Weights of a small GPT-style language model, trained from scratch on English Wikipedia.
Size: 13 layers, 4 heads of 128 (2 for keys and values), vocabulary 26490, 85M parameters.
Each number is 128 + 24 x the weight over the matrix's rms, rounded and kept within 0 to 255. Layers, rows and columns count from 0. Numbers have three digits each.

# layer 8 attention key, 256x512, rms 0.0282, rows 66-99, columns 128-191
195139137140115127130120170138143109138140122163144115113118140120136111108144163157117122129132097152121068161116089146113120132139080141125105126133103090103098093104137086115105123129150096
125100143107122097120146147133137107125140132146153104125103107099150102154124126169125153127137128103129080145118129124090086101128109114089099138123096122110135134124098106151097126114153159
129099160075114165140139124153118098141152129126111130134107122116120114144110120104087142119151139136150131134106157092129092123131156155175157107117131164126136148173129127127115142141075156
174162107140141128120083121130122120125096123133137159140109131093137098163157098094137145126157149136166133119106102138124104097121147091087111150118110139137129124134100141138129128106109117
145123141149140113114120131139138112099181158160121138118107115125150129133151142066151154152156134142094135163137100160128126140102113127094125136147113113132132124125114120123127093145158161
118123128111113168120136095137103101121124088128074102149139115093113145107121142110106123102108136081136139113153185138117125162119151118141102130134107127148141120127117101116133125123110118
124141096152116104139105138127142111129141072119170170135094088124166106108116162160149155148100082165129136132143097132116138136122130162136137136120163116064142110140088112112143121141110130
136170074117164115145094126142129148153112151118109134157141146143123106138116143078121139120170125136124149133099108148164128123149149086113157105122134160161071134127152188184219129142149150
140152092136154075113119120114134145133121130120104143133143157094154120102139131126133108101171123106138133127135140164117114131120146099121150073140104129124115104140140121122116110109100113
122126142134133132125133139120115112141154142114116140119108126148113141136108097122129108155107107098113121133135140092158096096135132147153094164129132119095136141101133092126158165146131170
154096148101136155151144056127125150122123099095119151144121096183126139147150124110084075120114136118132113099096139095093139140115086107105081125128141159159141111130145156102159177157141170
128118180121119106134131143118097097143100161128137162085116081087099120168120117121113162152132096074113087113083115124114162100170114119133113165157158097092107132151126115130149126102110116
133147115117162156113130123097142152118132141092125145127116167115159114117138149124131100115132111133141111144140093127141089156124129127135134102122109118136116141097125151113125140109149110
126143092056123191110130086136139115112105082118069108156182149115136126149113128146113130051198103104145132131089131121085095162134142135117086077108109166142110117166144112141143140097124119
097179144126101103151158122117110091134122112146148128110143088113135148136127144085157167162104105102119121138145124154158147116133104111148097199139143114105123117160136115146137134126142108
143086093162167112145116119135129131111111130120145162149102157162177130143127139112088087102129121143137141147134100114131090120112150111120135081143107096142129125099118141119137109120164092
099098149111144103160145111134121145132117146099137122145121116154137168156135129108102122150096139143139140118135140121123156139101116116118105091127161135133115094094086145115136145163140101
125135133087110150128155174129152086157126133131163093150131095133103135145114098155115125147098137154148134143109155084104130144115117138171147137143166164140122112128146120139090137111105156
136130181136113116140124158128136152137151171110132139137105128153140150133116132092131133189128152102126149132147135133140158132126120082112135108136134132128128108090135114103142109198136142
080160144113080122107149127126125108141085087127117097118152159105115116115090076094134164125100127120131158136149136113110124127154129125125145154097148169133123096136100090107105131094115123
135173154133141098115119141154128141122116141126131107143120124134121159115129112099111138155122139129166118141137124117143124154144151126133124129108142113131107095097116119102093126130125142
140129181139152071110111117152144152096150141117118141134112095120124148099126135115144104165180136130119124119143111180158169097154132082120128159156104093124122094103145127114140095146138157
098109133181152132133132132138099149124130130148138157107117104167117152141132109180097111126120159135095133104143137120144154121097131140120132126130117111097128141136120152141117136155119144
123111057122084092127131133083156114122139093126132113103126174155164109149110093110106129102082121103131061143101122136118094126115107168130103162107113105055151115118137099074117159089187120
126150139122167100111128138170153121138140101163144146128141125086106120136110135163175094158144109158122148147153133127132089119108130121143135106109109103135155155176138121162079133138092132
126159119105158105103111077126138142128097089121096131106140095111139097142142104100132134096140094111141127154128138106139079121148133149124140129090135114178126162095160147084144177073154095
116127102151088106105121168122123156147159133106125153136128105137135127152139129117095112151094150112148080170086126148135140110122126116168092142118121126064109097097111133113102105102126148
115117131091107174110103112133115111129092141093141133145102172138157138156110104123131123138125106165129173131156135130103101145142184127111116113134130088151149159171134092137147093131088136
140145147098120123090159127133097134099126139128144131117151119134129105104122085111153192133165130131104149076130116165140123134107135118101136108127126120113127170138110140119175083150130078
107124160172127113113083136151149156060133103089177149149108142147103188081156146200124106184191149164113115104135108099150128128144123088121110120162122114129096109091123116121129094179109109
130101103065147145079101117163109154146117149105145147141153166123148129151112103102109143110138115128148116128114126143116131149146117103118055075165129151160114155118130113130167126101110103
158098152139127154121106139138138090123099134133128149125143164138128133140100074137113142112114127147109125128126147119108108149155145122088142154173143148130177145170133119133141143153091081
177153100106155183123139097114112114141101129142111132123144169106136090127068089118110158084113139126114086117185137097096104120127138165127150117114135176120140144171177093143110176111101079
119162117156146111115085113134098164082160129130180135149119072138136171068177108147102105147170147100133141087121065157157110131134119068087097085080124069119045123096160096116130108139115109
# layer 8 attention query, 512x512, rms 0.029, rows 67-99,195-227, columns 128-191
129137159114127133119125138170119150135124134094138129131147136151128152082156104110118094155137156119103134122101159104161123120149147134132097132149132118137184092157095148104150149109093102
102117177110144129121112085107150111133119120118132108099080123133110116143121123097108162101113118097121127143163162148118133160157130100136109151136135155100120118104098089081119122086154175
118137152149121106105112126111152148116141173088162118118127132122123154089137150113127149121132106123145128125128080127167138081139144146132096104118127128124092150091150115118143142164167144
162176117147145182154134120133137171132115140078112153157172148157126167114137141139131116135135168125116129087151149143168138107133146116123131110144130122138144122134107171130161130149148104
144122127122094115095102124139129146137138146162146114104085105159131126162128113102120124096133118141136113133085082148105112117115165126118142080113080127143161118131129137146135070128095144
127147134172163142184143098101107144140142112138112101145123182132133135101086115156164113130128171108142115131136152147136135094115119093124104134125177134118120134091082126125136147102136127
127090136112115101135124155164133141128111112116110136169117163154139121139180098108115143161128163118134167085126142135074116106120142114151109096115143137106145121158115141132127128122124113
144106115144096116140150094129140090108138113111143124092118125144114173120140132129094139107144084124127148160129154100149165113103113163129120138131109091128110184160146137140144082161084139
105107158142126111118138130150094135119140166158159081137093115105124153117096108109129109169121121156143108117120092102168154126119126134150115124130187129168113100120151129118141152127114129
147110127145127118169197089174080106158169119164103097163143143120140065171131071097141099165132079141163141162155148152166114125086149133172172126111123122118181118112151130097122076127102136
184085135113138146162139136119104160153133134119146110119123095131145147084103139146117116185110165119141110091173115108161136114158129104127087091134136130113133101128112153111161129126112108
144139140130135099125144120117159128107110139099126210097149145145082110140160124111101128106186108102122152130126152147104148150142118131137152129142092104085102158138153140139113097131113160
115136094118126150159142137106147097149115116112127129099080144150168151157169153179106146096129136135171139126113159153059125136120149119138139114104060133101126088136116158153105110124110094
126132146115133120137149150154152088123138137126156134083079139123108192118147181175095131080156125146145108104121076124126128083166124085120130118180119110131127094139148151148171092144142073
165124166119103119129110105125125172141138116120104136152181134125095099151109114070144140172142137088120124134135157152143144144138094140120138139121146125154157146129113133083128113124106113
111098125128114132162144116125098125155137127126086088148078130129177112115103105130169132165074156166163098114163094132100117124094176138117096116116166138112162115120106113135145124096150120
087124096136159129101139194105112132107146177119106172100150102130158103151176135126120090163136117136133143154119095156214139121140143115110189100113090144109162137149140140146184134127104162
113095113125122143105151127124117138123132151129137126134105140139145131121153131157152117140114127178139117122118072131108151146086145125130113091140128121114141099107108144144104098123145141
153128103148130132129137142119130147092125133111143150120152131130146151111137129109118124122153124118114134115121171157161127145140124134151112166120148136093093123122151139133100184149104158
102122137118124138102159174141089158129125147137165125142146125152116126133095113128131112164125147126115127114130080104139124123105141122160123113113167111098113128086121121123146144126112167
105087115125109171115153112153106124127149120121141109144129096120152105130132117147147113139116134176120117116156072106135145149082125141128129118155153129168111114113117136115121118105149134
109136119129137159116150120137109136138135118112109117136138121130141106146107129131134112138097126137116127150145139124111118162131128153121120141124108139106132120116118116134087158102137128
116137156125137130140120143135162114130121122142118134108149120126099138142117140116109134105149111116116123132120158127120147101180075142134136157153117117152129128129147113141151146155112106
149092096139110131127151091140096149142147118098119139154135126112145110147106124169153135128089158117135136098151116129149126138097121158119120122117129147126134127147134132100072147110127149
099128136123132138160081097119087135143126132134135113141113113101105127122078121119152114128118125136113111111153153073138120117133127144130116146149157125150134150155131097128149099140165095
126096166138131142117112142136162095131146137160136122070136094101102143105154142130119129122120110158088094157122102133118160123128082107128154128157099106123141154134127131153136123129140116
125121123113102102101129132122086103152121137090135158163127157114132121142134104141117157177135127141161122136119149119091124132161150155129125131113141160122132120123108088110107157128113148
146140117146127167111137108116109152098091122148154142121139131134134112085076147118121150107142128165139124139159108122115139142139182104141128161144180119160086132125132102140162131174100116
131126118145120107110140155121138146104133135125164145141162140144105165106172130112119097162148140115151158144123139141138120122139148109127134119108143114093090116106107123136125144156111142
167110137116098135129116157136119081144129128173168127122131115100128122128129134128156163119105128120177120143126116077124141143144159119167152089137156134147110119133146095109115176115099079
154157111131121141146116134158095166132125107087108132192114176148145112145113095139103162153129159117182163130137120130118118125121209156167106151096134154134128100107110127101139137136113134
158162092134109145164106112164073114150131109103144142173088147141151125135077094145110157137115148101184144108193108109146101127140143173170107152081120155172105149143161102087106105138113098
137151138189145140174154125121100120134128146167116124080157120103140144084090160096142132126189155120121124092142107096144129110112055129121137114142145151135080157113165126182140134113151140
125110077145128138134100151128139142126106130093117140130119153114116153192146120132100100138128133110139121125137123130161138160129134167159102178088098151116153139109113144111125112132138135
141100144173130123146162106136098113118118143145144129156119136124144131152189107143130133162098126145126141113135158095109105128129122142115162102107111170127164101106145140129098141113144107
126133158116096112120115150168112137111117108112109143117126115137149154142151124122125141143122186099166125122142108113145142141136133148158085134154144127131114136116140153119120125137136109
095104102130119167151079140128142116132135118118085126121154165131160124150134153144099117139143131147119084149118111144098163113127156131121131139119123132121126163123112109129146128136139130
133125128126138104134116141125178121126134115116145145171117124157135123137126130115127114109103132131112141128132146128137104108114138132135116117158141136145130152140096155165138103134168084
091131106125083144101102095138124139149127132128110130144118133158133168162160096158146110137152145127128119165140125143082120127143131140130139136125113095125109149114117098146117130163142162
148107106134109118158119136109129107154159142118116137107148129154153153133119117126160111149145119145129145132126110136124134109132108136110143165139143109136155147156125092143141104127118134
160139146127119131115147153145106123144157134093114107136122138152163153110142154136132120129142106147160116107116115116124128116097102138149095142153142135128099129143133111122133103120163127
093135143128144121117135147140146102128117194091149129149119132119125104129128090127110103137110120158127102120142114109105110132135161128153135128108121129164110103143140119139136114128105146
114125086122090127110156148168112139128136161149103177108187161112118139113109140112172118122134155120101132165155140169131143123158149101149198163140128146132121127145121139118136142117122152
137131123089124124104152096109132135155181155097093091143132142126127133133119102141138134144154095145148089157137117130099115120153127145127109123106162138128136123126126107104125124106133118
122131151125121147171149132152118133120142130158095120118143120143115115118126119120131133085141141139120181114151142166123190106132136140145135139160101102124106137130099107114114154122130147
119132131173123081128118120146099137102139132134123094120108135111141102104106100132159169129152133079099137133136105138128143140148132129141159163135127111150120141122135115126148117120153127
115128155148109133110142130150117151118112161123118105145100143146154102114126100098125097138124105141165127111123078140124152128094108149142124145133130119147088148096104147142134117115119158
141104087133143155135123124109145129137133119156154136116122143119136135142105166101136125123157122133138136125147134155154102109135099106146143101105133150122146138134135106152121124141133087
139114138132105109148118148127133121153139130150161145098125131131126138108103115124132134131145126128128106110135123093105129136144172143141135153149128144134141149149139132132135159091108140
111145093114176159120129112155141132171103078127136155133164138113127083117119147128115128148103144129098087171102144122151161131140119107103113130129137120112155096135127116112121146109107108
106127166106112110129155122127127166161120128124101144137118135115142119138108100188121107141107142135122150120124108120085155123113154128127107136115145114112130100125133158120113156101150133
140135112118143130119136128140087115153102120067146144133108134149111136116105112139106157123156115157172115148107164155117125158145138122111081169114143157118117139130137154130148112117106120
091146132137125130148177135110107149141137119123108147163138128105129080154125106139119127130111122110145112138143144139109157138131146136110100129085141134123147124098119144129120145112130148
105110126111092142140153119133136142140105107119124180162146141141147097151135112177129127119151158129156127136135104134101154129090132137121128139146128129133145125093134134136113146123127134
136128129135088166147104062119096132155125068109116078117100160147176122178076101134171181144092162099162126177168191129080105165148173122137093173105092150135116157134108124120082136109114114
122134140191126158146114116120147091114139133140107128142130090138123147125113158089137138129126169108139117108128118109174124116137146138171156131135113115118118159140116116147165145146081113
165123128113108156108147107147098151121165115103091125167112142129164136149150098119144107161126140125128141123114092092086092100116149137109133127118149145150166131098111142058104152118127173
119143151134143143099129125127166092096137120171149126106139083106124169111153100068109111130138097093105162140152069075171113100130098122140140106119161111102136115141150124132139137188135144
119128153157105117107123143057160095121099118145179165122133091118113146079113162105145137115142133120076161143115128136151123103129118121166167108144072122104127134124130128137176159148139111
161142085110126150110185154153097133136149133151101132132143130140136104148164079090129137163137117157162129159139117136115129134124122116133119134116154136151147162106098118115113108130113165
107147102162133101176089105115121155144140155140128105154121155148143105132084138176156174124110169185154095123115157145087160141125166111117138188111139095172077085148143110170117117148127083
119117113106170072128157143116113154140110125101102162147133157126132079125112123178136126152106140182150107131128130193088144147125156136107131138108141137135115098135099121111127111064123099
099161119143108124112186119122132090095171159193146130140130117087141156115128140092165117136116111120132096159146107105104126162101127104099153071169118098120142125126119109132119132166133113
115120117103123140118157107159075153125141118101098125154124131141165085164134116121165154152124123127163134135145118166122103121113140125118095131108152152133165118132091140106126113073110121
129134132106138151137108094143083124141140101115078147151126139128148094163164108104150148131115137107154136147138123121119092151158134141106122142120108146133175127130085157128133079108116145
095095143090177094129152150088123082115142134176123166105155099102114122139156127140144102121145131156119103157156133106071159124133099133088138110125115145141140091122169149186098096128150114